Each number is 500 + 25 x the weight over its row's rms, rounded and kept within 0 to 999. Layers, rows and columns count from 0. Numbers have three digits each. The size before them is the row's rms in percent of the matrix's.

# layer 5 MLP down (transposed), 768x256, rms 0.133, rows 315-351, columns 128-255
099:513516472485484522449523479552460484495485521527459502491490505479500495511498469491457492530506501490481510526500453526465509466532473488521508503493492494505495532502521525479484484509521490541448475500476495495499476470540491556486489555497483516506503498465495477489518554478501501478474531492514508489463515519521527499443450497484514509543469513524484562502503467485512441481499
104:496490459502523490502493506518519501494441484476468444519560513512524465499499491449475518512536470483508506461530491498481482507468498513539495491504475490482530535509539495479483509501465474476499486472510542529469529529538489530520506498501492494475535561539480510549473499491482520526548470495482485476489519510507462456501464478482488495475505551485518492502483482526489527480454
105:507483495505508495473496483487506520534498506534505503528477515534463519536509522520483520509539489510515526506517464461498465521481491524525485461480536498507547526497462519482433519518510493478493481494466505517452513497504481523526530528502512514496489487484517496444480490525471510469446484494516453510462521510518496516464501529534521511451516524517527542526530515493497516513478
101:509507510527448505496479496518485545510493482523504547484453461504550483502491515532533493484506515524512521530477504534510546438525491486510502468507506494496482527504566481504452447467550515497509507518483484528522508521525515490521485450500501473499528564508452539520512478505492465497497509520480444501537477482527542533460525461496505496482521476490499480537505495500508456489450
098:491513515491486516509495506560537472515472520484517494464488512466522532504466516488483532499525470492496472511518492510520490526522471515540520459453510508505451453497489526477461504489504577497514487514513481497507490497507457540490505528499471502531508477497478488526504507472490469450438507479500485500518510558524502564460467501516474453455517506523511493510514503492555509517530
103:496513485494456474515459468501490461491508493489522495535511481480429526477470551488499488472519506516486484489490475527539500490533542516523464466515472507539489500531547475537522483499543496514515487454504511492498462507514481513506434512474507504495506475482465468479472515484497493507510463463487524481507512534501539515499462549468500568511487449521494558502480467487469514515505
109:491500562492531515475481509487467458479453505545489547516524455489490490508479465539467479503487454493535518542516524497502484518479485474489505538508507520451512519480490521511508472523526502423488471487520538485472509524506465537485475508448487505499518529488479458484491483494501498469492523505545496491509555501529511491536484525524476483479490496495454504493503537507494554508503
093:507470480483492496498502541527492493516494529553477505531507517501487449495481526499509530523510448445465478538505493501455516513531526520482509494512508490476525510477462480483531545501466505497475442504507492493473540486469481486497518488529506502498519492493521475517497490517495529537507488522458469535515535534518525520489469515473472506529484487495498520549543549485491526484506
089:520463511500484478510495517481486489512546540518487522495460534530500472497467491499506512487492504496465480515492518476537489483542476517470519513577509513494484541491489469514527499474469478550462522539486495464480483519485504500468528491527461514506444505493528488490489522497511456486523478505534491463500483496473504487517507504503533524560510509525485458511485456468494523482532
101:532494449485503512520529486518505496539480508489505507484502498496551539515477519493485479484496520503488534510489502510528489500497485526542538512505498488511466514525482490532507498454523496536470501518470482497518476495526510528499524561529511505498530486535477489513514522487465490501540497501503505514509488520475534510462489476454448441528502506520472474487495482448491480508482
101:502501526522515485546515545506479487535509518511460474532528480494491474504502503536499501480481497508486529471493460455471511515463506499502469508512510484491475476482495527498504529489480524481469458515476518486545476496501519522500516497510514491467511481530494492543464474523486506511499547515495578511528478485494467473516498527494548507463489487565485506477486509532461519437462
104:480480510492517518485490528509483508479507577474457492471477491475488519470517498460492467490469507536515470519492513482485510484481487515475482475476548541501522535514495486501527526478505519453496500557546460492498484473512478526519528526494502490547482473555500468548490509510492504545481534526482466540501519500475489468484535474474572492542482471511529475497509516499542484468513
098:466495511514514513463498513427508497470508517485503490478452510461503443480510451501511520517505515450500468488468492519503485501476499503479489543494492523535496487477496489528504515469575524517502480525502501512503488505498530502506491496511507498522533497510512491439520462540494474485483530527472473505528494482453506491481539507545510502518476506496453508472451495505495435443495
094:466496490510546503518480510468484477498500497536509450524522493531501556495525505481500552544516521502537503476473516500486528519530527476498473490469501488490525523510514504466537520589491515553456471536533503464516486493532540519549519487532436528461506514532470507498462477552500484484501510511478464511519493504513512465450501495453483473523497504501506477499480511462489485487524
099:501504509483528549469547533481509558510502492495443503512515525514502485474451511538517537485478497506476518460516510501499517542496483475492530536540503506461499497487479483484459505480535481489506459485471522497485539534480500552459529504502443475473512498525487468494471528491514488527529506470481512514498486515522497516531503507505536498529518542546490484513505515530491507513511
106:515464537510528494485479496498503526476503523516543460532487435511523472467480511520503509483516477566499498464478543570464495518503509471511514507502506520501530486527507511484493485479514547482504460530481524490491490518475436504524458514488498496503508510524495467510461546494533495530490475523481514485518488502491551500541451454517467475511473496546469504471475551500477514515485
099:525485460496480511481462510496525546494516513517475517540529483502553493517486490469476518474549507543478511497519532559522505521504541501486500480494499485500517525473535513503526507521501489507504473479487492476506511514489508497510522504480498531484549519484512433513482497538486515477502509497472473524499506470512522475473480506499454509498481475487509520500486479532525490475537
093:462531516529524510523469499503516495544519482469513495515501457511492468466448473500446536513507491475490526485512512528488467503456524480515492495517484527525465515445452491531439534473512518518468480468477516495475494492485508552485444486497490509532496484476464516514512451531502475466499462487520567509489456521522511512492489526492517499468545490523498495518514458502523468510508
098:500487501520446494496497466449464520521497496488490513484467505535450495513471505471500490524464477517495486497528521535480496528462480465509496520511541495488507542542442551480470550503533459499539480493496501525514508504484534505475512473486486506489558504470450477478536520538501545472459512507506545504510525498483476445551485538485456482471532479488501508483516484497519513484555
099:502494481487457481507510516533511480513530506505481476526513492475457528482538485478518513491514524471479454515500518496516468510527497521537499451505520455491483494501538510511500474533452495522504486494485482514500496501498498506500511516479499462516490460479514494527536565509531449500472547479496499505467534508508507535504546529489492519525519447486482520515556502460505491528506
103:472505541485515480502481481448513501527498498495468534487498486545487527455485456466499519488505478513524558478513481507501510503462497501490521502479491517516495505497500516484485515476535545536526524488512513533494486496461470502517494518507473467458471487508505467492454491513543492487490483498512533486538508513502530499504510523448491457469520484519459506518497507529452529526498
096:501528511469509473459486494484486505508543506493515493530474536525516554500468487501511486504528475536451531468548526541535528487462462525562499491499467505551490499446481490510498505474463484577508519514496495479536495546518505530477518479526446507516439502496513474532478547515470497512542517468489529503515498495489499528497486469508465490525501517477485489509491509499440528478575
103:510501512506487495509573523530499466498498508520474532510513517482505522505499488528530463485517470491486512493463522475516495533498490538538472505456443538480464463516478473517510482521536505499473469495522478497495481515518510536502473528508478508558507478546455508458489487517503497515488510464516501468504499491543513490522523525496441479522486456517533496484489510482519494537530
097:467509521513490492554479504547531470452483508480461497485500467505518509459531494458510534471454512499466499525466495508488522500478500488526512493500495528551509458500497473506466472497528470481504501477475540509502583484500500487518485546524506459514519452480466513530492497506464515486510516485451540493495516505465485515505491515488533499509453490470528532494521530521526496526504
099:470519472470500482543496474503461508581531502532526485497500496505521484482520507484475499507552499488522470493465535499496551502517442483510498526495528491519503501491486501443486509494471525477499464537546525468521528491490508461500490489540563502557479551489531465479473494508505519523494514483498510529497467483462508514475522505482500523483471495501522489474489494497495497497490
101:509492481502527487508514490508471467513498512471496496541482500498489551485591532508474509491522498528527539510462468505488466536513471484493481493489471496505496516483502529505488502522517514515528524508512469535512495460502508479491502512506515482504532468507460480485501484462492496454467539494533445475523531499536491489534515461487527495486528496502514522534493539537504521537477
098:469481493500515499520541509489504512508455522503458513514539539526498478519473510465485509512496510533503508515501470518496540494499512502487528454540513508505483529496484507537461498496516460496509499462494503456491497467472437492492517505524515519499502482466544512490508519465487546510490468518502518521498536493501518457491512464524535488458465487510494503518509514496513515512484
097:480495521517519500516504483490506463462489504525493486467533462509527490489478455520506497517490520519494486531518522503517477452483510513485496461504525510494498459464470514483528536509535468475506504509485480522503509517513496499539492527478491484519552465484505481519504537496509502489531480483501498507504489487473516495510506526495475487578482513515533502460489533469529489489510
102:493492492523477499490518479465489512506505444470502515481536493477471494518509488515506547486529520508483478517502511479477485484499485488514490491481557471494537450515517522516484520491468507510434477523525473489508514502462496517497520533525487521509479465512504517469482479440541502518505508504487516572526503511500510418489508509512523518501484488496493529505474507501476509486505
105:529503505531491496523492533513490550520507488505496483467526497490514529510468544513510530530547474517506546491484464500505514486502506475494511524525469514512489485487457465531466439500497495486488503524465488518508500500496530511522519489513510489491491492502503480536492521470496489505494477510516485533499524493516467487462478498487475512492512520529498517454494509514482511486518
096:514507533520538502520500542496525489534483503475521482559441517480473459466483454524476509483490492531438503504511496494495460549493554481512520502521473497494514523504477513490474504518502505471508524485470505474507485488502466465497531475479507529497506504492529475508504492558529501477498526494492488479504526484516556486468456485486472518467499519494496489504526486530506525530478
099:472483508516530497472492478503486541489512520477489557501501512507531497524465475516526538527522470507502512425495476505457494529496537529508462492454462507480508515484514508521494516492487497505478484473513495481516498503525508529509534520461462500467509504462477510539511517468478527463498510490482482489472520507482533516471518491481469525506533507525491523491468445478489503488522
100:478461496480528494470467489493529485462519498515463509514492517501509512538513538471486486500517483511499584485548498494538477484457469532498518536486461496541495520467478511514452486521533456499524512479518491515448503515510508542485453515511500541534495505496481436488496518523501537453457482498484493500514546542462478507491516451493510520536530493508467480477518488487500507522499
088:449540500519483468525502523442496493517507539509478495508507486509509476521489450513471500519494481528492535495508499533490502539480533493503533474478484504480495470537500473550509502539496492515510532480456524508487488510484443476484507496445514523501520492465509513496512489466522527510526526492485458530495492444522498501481497485505533521503446497512508484488493495483487502512511
104:525509511463496510497492506496502496511475460518484527501528512512488541533556480506485472458466543504464476539499486465490439456496480470489479491492478519477459527469483518503501503499504454514514477491529533473466500530492503558536493524558527523529476530511507479524531529479474483476499516468535509506505541547496481525483525527492474490498488528514496479476499519469508527506523
093:482503468495517512501461459497460453500470477503488478487508518505479524482509520474530465537509506459502464469541496498510480503499496506525493517522484488479516530481507478481480493534524478502525499512507486501487526526521507500498489550546523476519526536450499464491492528476483485485504489513474518497512522480497467495523498569507503492483530492475479470492511472509506489504479
102:494519499525509474488539519503549506457507531485507465485535498510481477460522483482499498497471524528529518519471483530458558495466526463446464532475441506486503444531497521507495484522519528459477492516513533491559481511505483512506477538507532538487540476526482473475447487480506532509502493495481530525529487510477543490499499469529536482497522511479483498532458482489427478465490
# layer 5 MLP gate, 768x256, rms 0.136, rows 316-351, columns 128-255
101:524476524526436531487476490474505459522522477497507459510508478475469533511488527505490515480504498524490480485474532524491497442504527545567482512490501478537504500517478467541510468518489496508520499446472506489505456537439490487471503487524512452462489533506537491505470523508543474528493495522491502515492484498491474486533497505480461545507503503491476472469517499526527514534546
103:503518533519509525517513512497515482521498533521513510502507467492469516490463506501513463475465505513512455498488477513496493492477482519531509503487549501482437475496498521478488473528512474534499512493539506519524468537461512499514479536505511510497550519510465497471546455486518565492528512499477510480516468527474455533503513477500478450491487460478515465506490513529520481426514
100:516493485519502498466499493495539463560529506548506464484513507489497484498502489503481503472494486466482486454475507495536477466487512460551512469526477495460486484552475481483485496515476519523490494473482521470516497502471483485547515473503473515477504463538463471473487486525506515421523482492482555529462502481526529491545483483520444517500498450488484502543486510553480495504515
103:533528525478468478486483496510513472494467493500516473518514479517484525499508496503535482472485480508476507509530475512508498467499500530577522556537493520459502488511511544496508492487495460477475458527504512511502473509547531514492518488522522477469522481427505474521468464472524466472497509493501435547496475519549489499499458491476511523490515485504526474501487527474521477506541
100:520482522510511514478499497529511526520524516482518485465471505518489538487489540550521499473527520508492498518474529509521494444484521485538471501492507510529489520509500460488515471539522497486520511520450470465478520518516511494493466507548489543451504474506486479480467486528485454490499493516499479519471516570473465527546549516474470474491511561494511507513468477468498495502550
108:520476472541507521526479505464516467435488475481491469509507516476492474512513481485534436489555483492522497527524517546522527524494462518489504490452559521539495534527458506503498526481470467522506495511506476454481503489504526485454521522521524486496593495519498489465502488502483520476526500502484499506518500516490475515536531505477465540483501501499498477502514521485497500553550
098:510471475521486507487509502529516458463469541484468463546502519506478499539502475477509474505436513485482469525505505476476460486514493555518499469495493514485483551526505538495497519474518467517486458512527511491507483507521498491494547478515566533492505492508521480485515481532507491518482485499449436509471486485595522471498510497485492540512467496443502469543500514522516531504516
097:509487508524509531536528495500507490482515482497567490516524432525447518485483476483523503504502491494551466488490522490520469512446503468536477465511504527495480488477513545463441493501536488534537484497502501525488527478499516588455461503518538458484533501466518504495487439505521549490500485486486515528484519515534501487470495476472480484499528484472535483520515479517498495480490
101:496509520518483474465476477530529471506502499523543492447489514526521508481476527479515463522459500510491495524555490532508488490518495511524526506485524433497471560480482503430500496500501503534479487504506493491498478509485505499518445535537541519504481488503506490508519520506534518498568501466475537511475490566515522497479502494501484475485545548513520487480505503521503526506441
100:505471492495509503471461491527520509488521515516489479532482492509472540471461475497515485471483486540544474533464510513534512490529531539534509462517522468494493520530531538520472464542524466489542507509500493534471467502534494500516555515494484439499507515496498493513489505484502484493508472506486472571463481511488490461494524484494455498524509476502502459501559437480513505525460
100:490461451517468478509482501500509443480503527481526434497498489496508520512466492511522486543491499525456494534478493506497509491478483511487539478471506497474445507482463510459453457490488522531506493490507498522501521486511522502493484496512507458505537511494524490524506528512505515481523494504524518537510529477485485478500533485475513483504507501486496498530509434462517488488501
102:500504519500523541502460455521507526483484573511515484532504488472494538469453485463484516487482499510487466500481486510550501506515495523503464501542505479495483508514492511474496525512494497545538504485554500504492461499444501519458460511507472498507465483508523487487448503487494460498522497486519523531484532510517479424495514531527501517500471473474495465462495492503501542485528
098:597483479468466467518527471491493524468505510470475482517512528500540540494468492512536500454483509525507508508510525485464530494434481490530465508496497518511509459504555477517473516493478487536496504513508490512526479513513506479480531539481498491495517533510512498481490485491454505482524527505524550514471536490460516479502479493530514544522535475504506525482494494517506516511467
103:534493470527466519509500472456457512486487490500506496510505492477497540493451525499479510513479524518499558450541496485516454501483490566525477519500477515527476532496492507468480568506499516574537515512495481553527500531508486497480484544485499520521545462517465480468516476490542461486506539487477502496514558447490516511502514526477490522471500501472474503531476504493500508485532
104:509499485487476510522542492518475488494484442478486499499498507490494540467480494523512483465500536539530553512484462536533486507523492505484511537485489495501500515529467498462535517521475472476506526518511517521479466472533533533537481489475488494458533415507489481495516525477502503488495474524468476541479524518482498541469487472478443534496506475464466511509473508514525512484492
103:467524518498464479493495467528506511545489469514472517527519485468479481459435514521482494496521513516561509545503493529465478454519502518519552487487494488521519498530524506479463475529481489515491497495502486505517512477464454488509537537523545529461496459492461489539462494531497470508517517469505489527486505517474473495530501487545496521506477484474469509545466474525535473447480
099:529467459490489471501519491490506531478478536568489472513519510501502514495529515515481491476516489502512470501509505495535517466521530500540451484487541442507487486542514498466526504532506521501507480496523462468558474480484471461562497511497499528481499491473504492495475495485495474458467508510517497478483491523507512480534521472472470515499485496481500457542502509537464489504489
099:489465514497491508449509485506468468504505494507481500511481493495488512479488469542479508461475509545477463520483518501516513478490476547515516461524513524502486534507464491526534473534485488507524499490517473506506502474484508489487485511512513453476498524475509525466501464441542516484530505501478558505515525563519473506470514467524504519513520481482472533476513502514537491547477
101:493504511486509479499477515524498490551520460500525500499523498510504555514502489481471522474498494492571478520530508525518472504528504533525507539476537443504552556524500515479494487501473488508521499470475533524435478517518512477478475536505500515490492509506512515501498535474507501470509542499503513500483486538512535485499489537482473513493462474498503493507494450481503530512455
099:495480527508519515499484542516506483457478511514520517492523472469461496486480465473470444459476528527518490517476488488500465485476508539524525530524492468493486525564491521524544442537477475484483486492510524514501552492484520508517502496465505519523510463507519521486534473488472482488516539498480501507452500505495496504499592476539519524504452481507521439480454486522557509518511
098:520502469508547519479513472516504501505429490502523483540512507490464510457477490499545511508495485474503459509533510466503518540458487532489509501543486520492522501514495529472488495493523516499507489497520395527514447502514534523494450508521478488457559489457515493480493474524510501497540528503480545512475516496480513469463517508466462503485490519534497513461514533497522489495503
104:474453476522458498546540497529477490470512454466533538512480479518504547474481508559539481459492505536500483499493517506537513532518500469509428552503468492507464525546473525499490523522575502509476514511463467505512480518513522498488531485534490502520510481511497506485512521497496495492524480502460489516497487524541509522521484488510471479482524490487461449491445510489517510492502
100:510487515501476506531504495494483520478500484514497490482511454492496519473467476547551518470506519538485521457497547449456539504454467514514493482527540502520498491528522488465443493471495488524465516480507491544508523521531501504519528495485523430481503503496507457486473492476499483487505482506492502518517490500480462496474470517496489523501445494529493463501499519545540491496532
098:492465499518446472489504491474521484506428509503506504493448449466517515523489509503504526507527530490485463494484520495475514468479488531516493489473508443496483481513510487499501490514474521489550487502520489503503506514475514446491485497511511467511476488451478509524429512519507516525525512536516530521523478490511502490489528517465513525526485480494497472504535502547480502503531
097:503467493451520475506535442487516481507505483479526435477493480544481494494536472554507482479473486507502502530489498533483524454489498509541544502508511497518499496465508485474481474538495452521515520549526468515531514510514516498460490488472481448476502478430487483497491467510482523499496480503533520522473513503514505493518521463500475519487516493465492543500485552475511460503490
101:516499536512474482521542481504502497522483545462540490497511476520479498503496493520490498497475469527515484535489512500486516463493495518525513524532533499489534518506461464478507474486493450491465503463502482504493536523538523466494522550547494456530495445467496506467505462482501499506461517494456519525502493524524502479473481526533507491482475487537539513463471529527542469507468
097:490548506520516547497455510505517505479506534565503501462507511529514490466520496477535504489520478484479524498473466494548492548498534515492530439506509460493517475496465536475534543507495486535517456512510476494521483504441502517521519480495455503491485442485515426485513515481448437549544505506471500505518491493500524513478487529513482508548491490503528480490512494509506484499466
099:490462515510544442495484500510477498490499481483509466508457492472528513497479469526510470493509537517533472495482518504516513541515504560515528489526511479523500538515547519487502520495503491485461491476477493503487494497466487472564517489514480467480512497490466474513490507540474492474505476511545531505474502444490527547485457518480455470497552523502523467498525536518488510485488
104:532481495532488490485537482533521431510474486504542485491495506485510529460534464483475452464502491508481449508542514518500496503533502505574514522527500487520461483530474477467497489524527499544457498488523454497480484513462489511539524513521505486540497478487515473463511537491490453486481476511504491487468482528537458480543527524492502496517488495490475460517468524489497444550481
096:535491502491471462531487489473492497521514549505476489501528502494511491516496467506506483505485537503545471503553510462535503481497505500490480480509527519492523512512517499479537474498491549517529508533491465534462532518517573521496481534540515500491471495491504504475514517469495502497555489512503540521494491467473489476519546515523494499526483497502475486517496485464498468484440
100:535466507511499512506475479467424527511515562481472484503484517493487490504488478507503477495459500520515545501504469482498522541479513518507509528512515506502499530499529485496495518485477472555501515508514472476494521497513478450468527529496501478493529478501516485506531537510490512469512538499463531499467491474502528531505515497510482463505499468466559479479477478506510485510503
096:496483492512521495512515517468491476480473508488445533486519472526500518486486535501544481493476543510531526437502465490548527476505455502541520512459529502564476482520499442531499487494503449560479481496500525522524538510479469520491481514475502481499501520511491513512492485528515490518520460466481490516478473527481493480510483482487492491469499462530501523465497501498541483520552
092:517515503530461496468539517452506481532490501449472491472454469480506492517478536538495435453518480489489496502502488546489513500512505554481509477520497487533521473521507509535470469515517449527507516488505469495480503498473516481516483540462506496476513455465504532513511527497519473499548507485491519517516504497473523486501489492530473456478478503468528432501510485456478524521516
106:504495536509472511488545475484494491506451510519549510467473543493492493476497508535492491444491504475509515500526487516494509513516515538505508522555555492478500470503455511475465516539521501542520464507555443491470506473474525489488552512499539504510538483524502524460543509489514510482504513527519510510470498465532491466515507463547463503522499491503496512500521472452551470501489
091:580442486523478517515478477474529452472502481519499492453470537515521484489488500530533472437528478490481476472458492508515490460486497522490530502471512504522459538524486508498509501477479474490572511490503454488536497498525500563525524492511529525488520465520476486475529439480515471471509494511506481489487508489528527473505493491498492548472519495502489480507467492486514497481515
097:525486481549555505516502446479490459474485462533511471474546474520476492519496488526531503509510509475534456495471514477488493489506509492497478482489508498531471558531534517474495488459498489505506475534485550461482456522451489499465507477544527481509501488489482461472534447477518501509540475534460495517505478474531527510524530483479539511512542514504484493494496492551516501513513
# layer 5 MLP up, 768x256, rms 0.14, rows 316-351, columns 128-255
105:482464505487509501480494478511505493494470494530493504518522519500503498522463479491538549520501474525462521488471474495499504508509477503455500517490458481494516529491523505483449511458490510510465514519461534551517505522518489499460492551499507507496515502518500558543489488477509467493477522479515538505531519486518487454516492512484467520479507562502520496508518523480486492454495
107:483461482525452494560514518502555470500487531497528495527502515481520526552519504468498460469510525505529431516511484536466467444445459482505522496512482539493507523501509525501482492534557501586471493503479486515506494503472519488465532480469476500489500456467521478533490494467515487512551512486482536525507498477533492502468473482485529490544531473483510511497479559503517518500493
100:512476465506533455507462511489486529456503526540477500534499498494542522513501525550482485496477526518491487467486514518495487501506539532482480561438517521474533505484443572463527476526510504509503525487527491530479510475503458528460474521479507504460487481482537481486486497508502520443519521488492510512491485521503492469502477524483520500481513517512506485516459540521486506541516
097:476512486511473465529489479545539481469470514511546445474524510497514560494447513477517458512511505544457498490482523524513519491531506485485501477502484503503511538516443528492525481505496470543478479513507498517496477503479499507500535530493490500547482565532492499493500438528481534483500470455512561490488457515471506457487486504542550494469524494548502530467504549498476526523501
103:541474482514504486528512513536545500485473534477481480494500553515468489502509479504496465466482494536499524522497521524527500531497441513464515528499499517517513546542510477457506492464511513526497497498514508482470534529523537514503493492499524542472530477499488497527499523529497520455520502495521513470538476489501478469535488514518542498507507486456491495497507501479510486531515
110:530537527467487551509479476502446472525528470521506464503539506484480480493528498488460499474474520479448521519466514489505477514476475500477502492463525537491488505530483461534516499515514519451472479495516512493498495470531489478531510522459550517498496505497493530520462488482463532553541522511484507514474518488558500502506477506490527471462471502523464477523504556453488535545506
098:482505491543528514485464477472561492522464497449496470496446520495473524492454449478504524495477484488487533538432504465489471473502476510500486499484479492462531494544489491484463458473498474494515495488495508491497508518507534535519502511557506546480482538527536499520495525466507537541492478509515492495465447461516518492478486566557500488486487530497521519505543508485473526556529
091:485519458529490520487502506520476511488512512499485464538549497469460461495519441516476480483476520488515500527475531490487473512501473469523531472488499477477485468499473481479515516515461494531509502477453476457486503521499461493530524523497543479539479515545505515471466462470544516521482497503494462549474498497504543516562525543474510488534442493487541543498536479491547483503479
099:520515470481496508493501505488486492491462508503455544506518467494512495540500490507553508461505521498521484509464506501526463508476495479458511505519481499477498476520497487489516469533478486511546472542520489466500486507507503586496555528502476500461519504470439505526488540476496481499525507510475486490522466517487505474516461523490482472474536511470532492517512548518491498509519
103:509453521496464499481465509517494489479474481502511525534500482494561514493521475558538516512486510479536524494553539542521495488530503512507517549531509478494501517488486536506506519482485504514476478471456533543507556497509459532499497527505476471509522490551497483487506506453448520466529522480479519515486453476527516459500485461477473435465469459505519487512527532464501498507532
103:496465479501502517518487505491481507493476450535522467505505489470502497493509492485580523517478558478482475517453519458490492506477472481491471492495539491517508468519509496533470485462462474486508517510528545508514542544528490485510509489486522485518536467525530480481520455510475513530473506524488509503470463514526478492485486501497527573495440493520502520484495486500508463505520
097:451488490504524501506485474545509493521495546539499478500496517456499476519521496480516501523497518528536524538525508515480515455497530515493495515530451459529514499503509542447472503465441496489501585506527502460497503508514510505503527488531552482498459478492513495535462484539498499498515517523515547505508501484458493484514523464479491561493496504492486520503514446518481506469531
091:524482476528492501496460478443555500481486508511523492502500499481493502483515513505473493507473510514501490526457517488523520489520540523501464505521504485473545525485536509521503516464487508522500464496511459489500468494488465485507518495498457482477507463476546531459515525496479487470508510497543564495464471526501537486500517494467508456490526516465511521488502497540477515496451
105:446498468516479500492516487506516502475510521495530495476475461480474501537522502528513499536484452454506520511519490544502560536491490491479503500539529494512530492516511495483484542509528490550478566513502482480482483468522496562515503503503532523551529463508480503502530525482506525471487526499480547497512525500481436454522509491510477475469499513405520505514488522519504479525519
104:547462530534527523499512540514478496477530478503511483530465503449514501460500496511530507508488534485527547453484494501527457504460506528496528495503512509491487494478499459478497506491525462513530453472484484518514501467481491460538540536464498476507487497490545464515470498507483531500506540515512482486489529476472467514494478494472456527470485495480512529543527491505468503515472
099:518500506494497513532539550494514524494487457500482530537467488479514522498499537517479480517508478500544478520452490506491498510488488537496508493517488472494469492490465493500503507552508512459483484467504474551464466480491543491550501515488498540483497482451512502507493527536464516497503512474489477453484495501516518528502535525468473460497504474471500449535492527492532510510520
095:483513461505539493508533515532477455482511477510457515497506464487464480493475477473550477472514486547492491530460461509489524462481519482487517531456501490505492520534485510526529487494509528498452496448499502489518454544557483453515539507512508495462510527447528467494486535493476499536489520518521483565493514493495467474460526471470495512513466497500504470515516510538491493511528
103:510532524516516457523457518514518524487492528527511493466485520465483511531462523489549515502512505509511464522471489474516483486502484485479551524474533457473516522494453503474490488502487512522498512484507510495523475545488477540466489506500516527510510514516492504506482524448508478492452529492473503525491464524507532471528463492471474494491446537531492472493517507502492475472565
097:473523482468508506458478482450476529498453499516434485487517511504519495487489491486534483509535500492504519493488502546457504498490536491471519509521473517502488456509439522478538499480475504484474498563499518493527472494491487512473491551516532477505503547513488439428510528510496510536496549526509543491537537494469481521501546523556507478487516497565514508491518477469481515516498
106:492501507490488515529463493527530508512520500521493508441463513512558516503495516505505507514429506477497549475502521502494521507511512494484519473501486495485512493482554497500468523540505553496505498474496510490500482492424496508496496527514492536459476522484505493514454500504482524481506460472473533504548552457509520489476492509484458512494521480446495504536519510500501502512527
095:497508566500501495472493530508502509481512480526462512501546465549486467532530506486498495452486476505497527482470518490491542479528460507511497492513529479501514508542497501490515481463507510506480470503452507464533514492518513472482542457479493464502527502524536496488544531503551475528482506492458494493474454510506501479512545504498517447558479486516515477496548478530479490543524
102:511495492509479527500489515501479539496486525468480491502485512484500473510516518457538539530515502539452539510508501503472523452489480501501495532529524503476486486564522498502569485483495516519486489484500478471488506517515478477478497505503495507514506513456465473495510500491497468510555506535515516485494503492524495504473491518492471512513508490503458522502511521488482499533509
097:513527512484533539475507488535489478504519483510478470499529514495507519518487556535473512442509501497504534506493512509493471514512494487538473551475494532528493488526484482512509457508502467477501479518472544491516520468507493488525524492486485501477499500492517518522520449516496519517508467457511500506506459546508457487483489527454518499515489517506502481512525458500485518505460
100:536513498475490487506495519538537507464448499502512532463480461460513522491462493460514471495509464484480514501454453477500484478481483505495509524501519487456482493500469453455494504536513507501545500483509512514522488500470525527541498492534539509544467495470502466522522546436481490492518520533484487465496479504527521455490494546504507516470475545527521489494493506513511535559515
099:489492531487510499538474478501489455517454492477508499510502504513492515493472552484544439519481500534458482517451502486550459528505487528483504489495490499498512481477488511458503495494548508520483512452483500483504478512494491564518441509495460529472538469484497445492528535466506490494495539455498509472574522507536480495518498498496520447500511537450530485491490526486513495463459
095:503488522510514534494483464466492475503479502505498519533494485479480508451492521519499506500464501546477512486522465521484476521483505501523511477482478525483515496478560475492484473470537498445522532488499496478495505505466504491510493492504533498558501516512562509504519485474522552494500472539525491485496466459503505497501460523475497534486491519494483484515508481512529517514485
093:450513493490485516511495517530505458523490550541480470446502533492507505493495535477557480536474486501485524497491511456485467496506496488493538481475489501521496538471530487528498526498542470489541535493511488492533484497518484495458495505474491449541529491557492511473519476509519486496488455475490503535504511460519496487482508517506568456512490486510537518444529463477523518546497
101:480474509474523484456523438474496463492469486484458537458522515476484453531516524470533514529502508459472529539511521481511479518487455502510512463497514526515509491523483502473502501494526505528493534493502479468512496512500507470508473563483512523561490507482471516514515508530527475496483516477505504487527489483537512495529488493497498485474460481543500493509524524462506492470487
104:463545466494479513518510514506495476488504496500491499535515549508468479518439505469503518486518486496498502479484461505475536520510456496527521495508483473462480504442476508481505544497521521550502513512570510528485501495523526511460518497509529530505477516475500467546509521486514492508492484489511480494514522509506495509465483502463503502509478488519524515497508532483464520521491
096:509543470496499506503510529523509495513522504518496491511503509513489496498515532448508522476483514457487494490545491436509488460508488524456481524515534501486496517483518536465522492513573510509490494504518496542503466427520477517519471519515507487456503459489456516482477529511491499530509453498520493492482472541507465521516551518513487505554476495506546506553486492486499507475480
100:507492453502489524495547496469507487509500514517521501515499525530459485504453542492518494526509493516524523468483505487504517493525479505495479519490493555532492525502504479532480483487525524502485504445510552551491516536464490518493482447505479505514529483473479530508490470474483485445510479520504510476502486513481488414517493500504515489539485474462513538473546477511494489492478
101:511497526504503480543537494487477495499477519511536502526527524473478514480515466480535494517511543483516494511470501560485529512473534544479531470495555459514515502524519519481497464475552489479486526478487447519482523492516521499506450475464503479499473508518533477494537452535474492466496482497527485520487507532477471512449482487514494500472539512469502525510507503524536490507493
089:472470560532523516449481491523494501529558532460455469484497483441552498477507483504516486463516507495476478540537458521487522489468491517531499531530502517468531493495488508506501462476533504543508479462529467524523477496502528499500508495489488525532521470449529497480461485524499523484487483490529502498484510473521510476465495496494529504533485524495503493479494507502483483509498
102:477493473486496528513497533474498483475508518511506497477505516516513501472512484499561484444478537568525462508539502501539481477545473483473485478468502479499516516500530490521534491513474514538502471465534488477530495530486501455470482493494508531513525453501531523565516521464510485473502490490544498498520475497480496454473492530469456445510520522532513496508505517455502478464505
106:494532525515521519486496526500495465543488507463508481479510437508470539477459517489477472532509490470467515488504504538513464507518477488528499540508506490482511520484487463481478472535536525502479501474474496542445531481517506477496457518498471474552536531484505525500480498475492525526493469502491520487499475497507456524511492477494531488507473480479471535442544497532532501547515
095:517500505554507527513476482507448491505503487462519494494555500497511497504479463526535488486515491473470533519521512483508540492489526475493487518467473478491513491465517493463523486503492471523514541503474499501500501505470536510543467517477535460487516531549537486547493512507521516509510510539469492510517524478537471422544496490554490508522457475500529492480511504555519489509478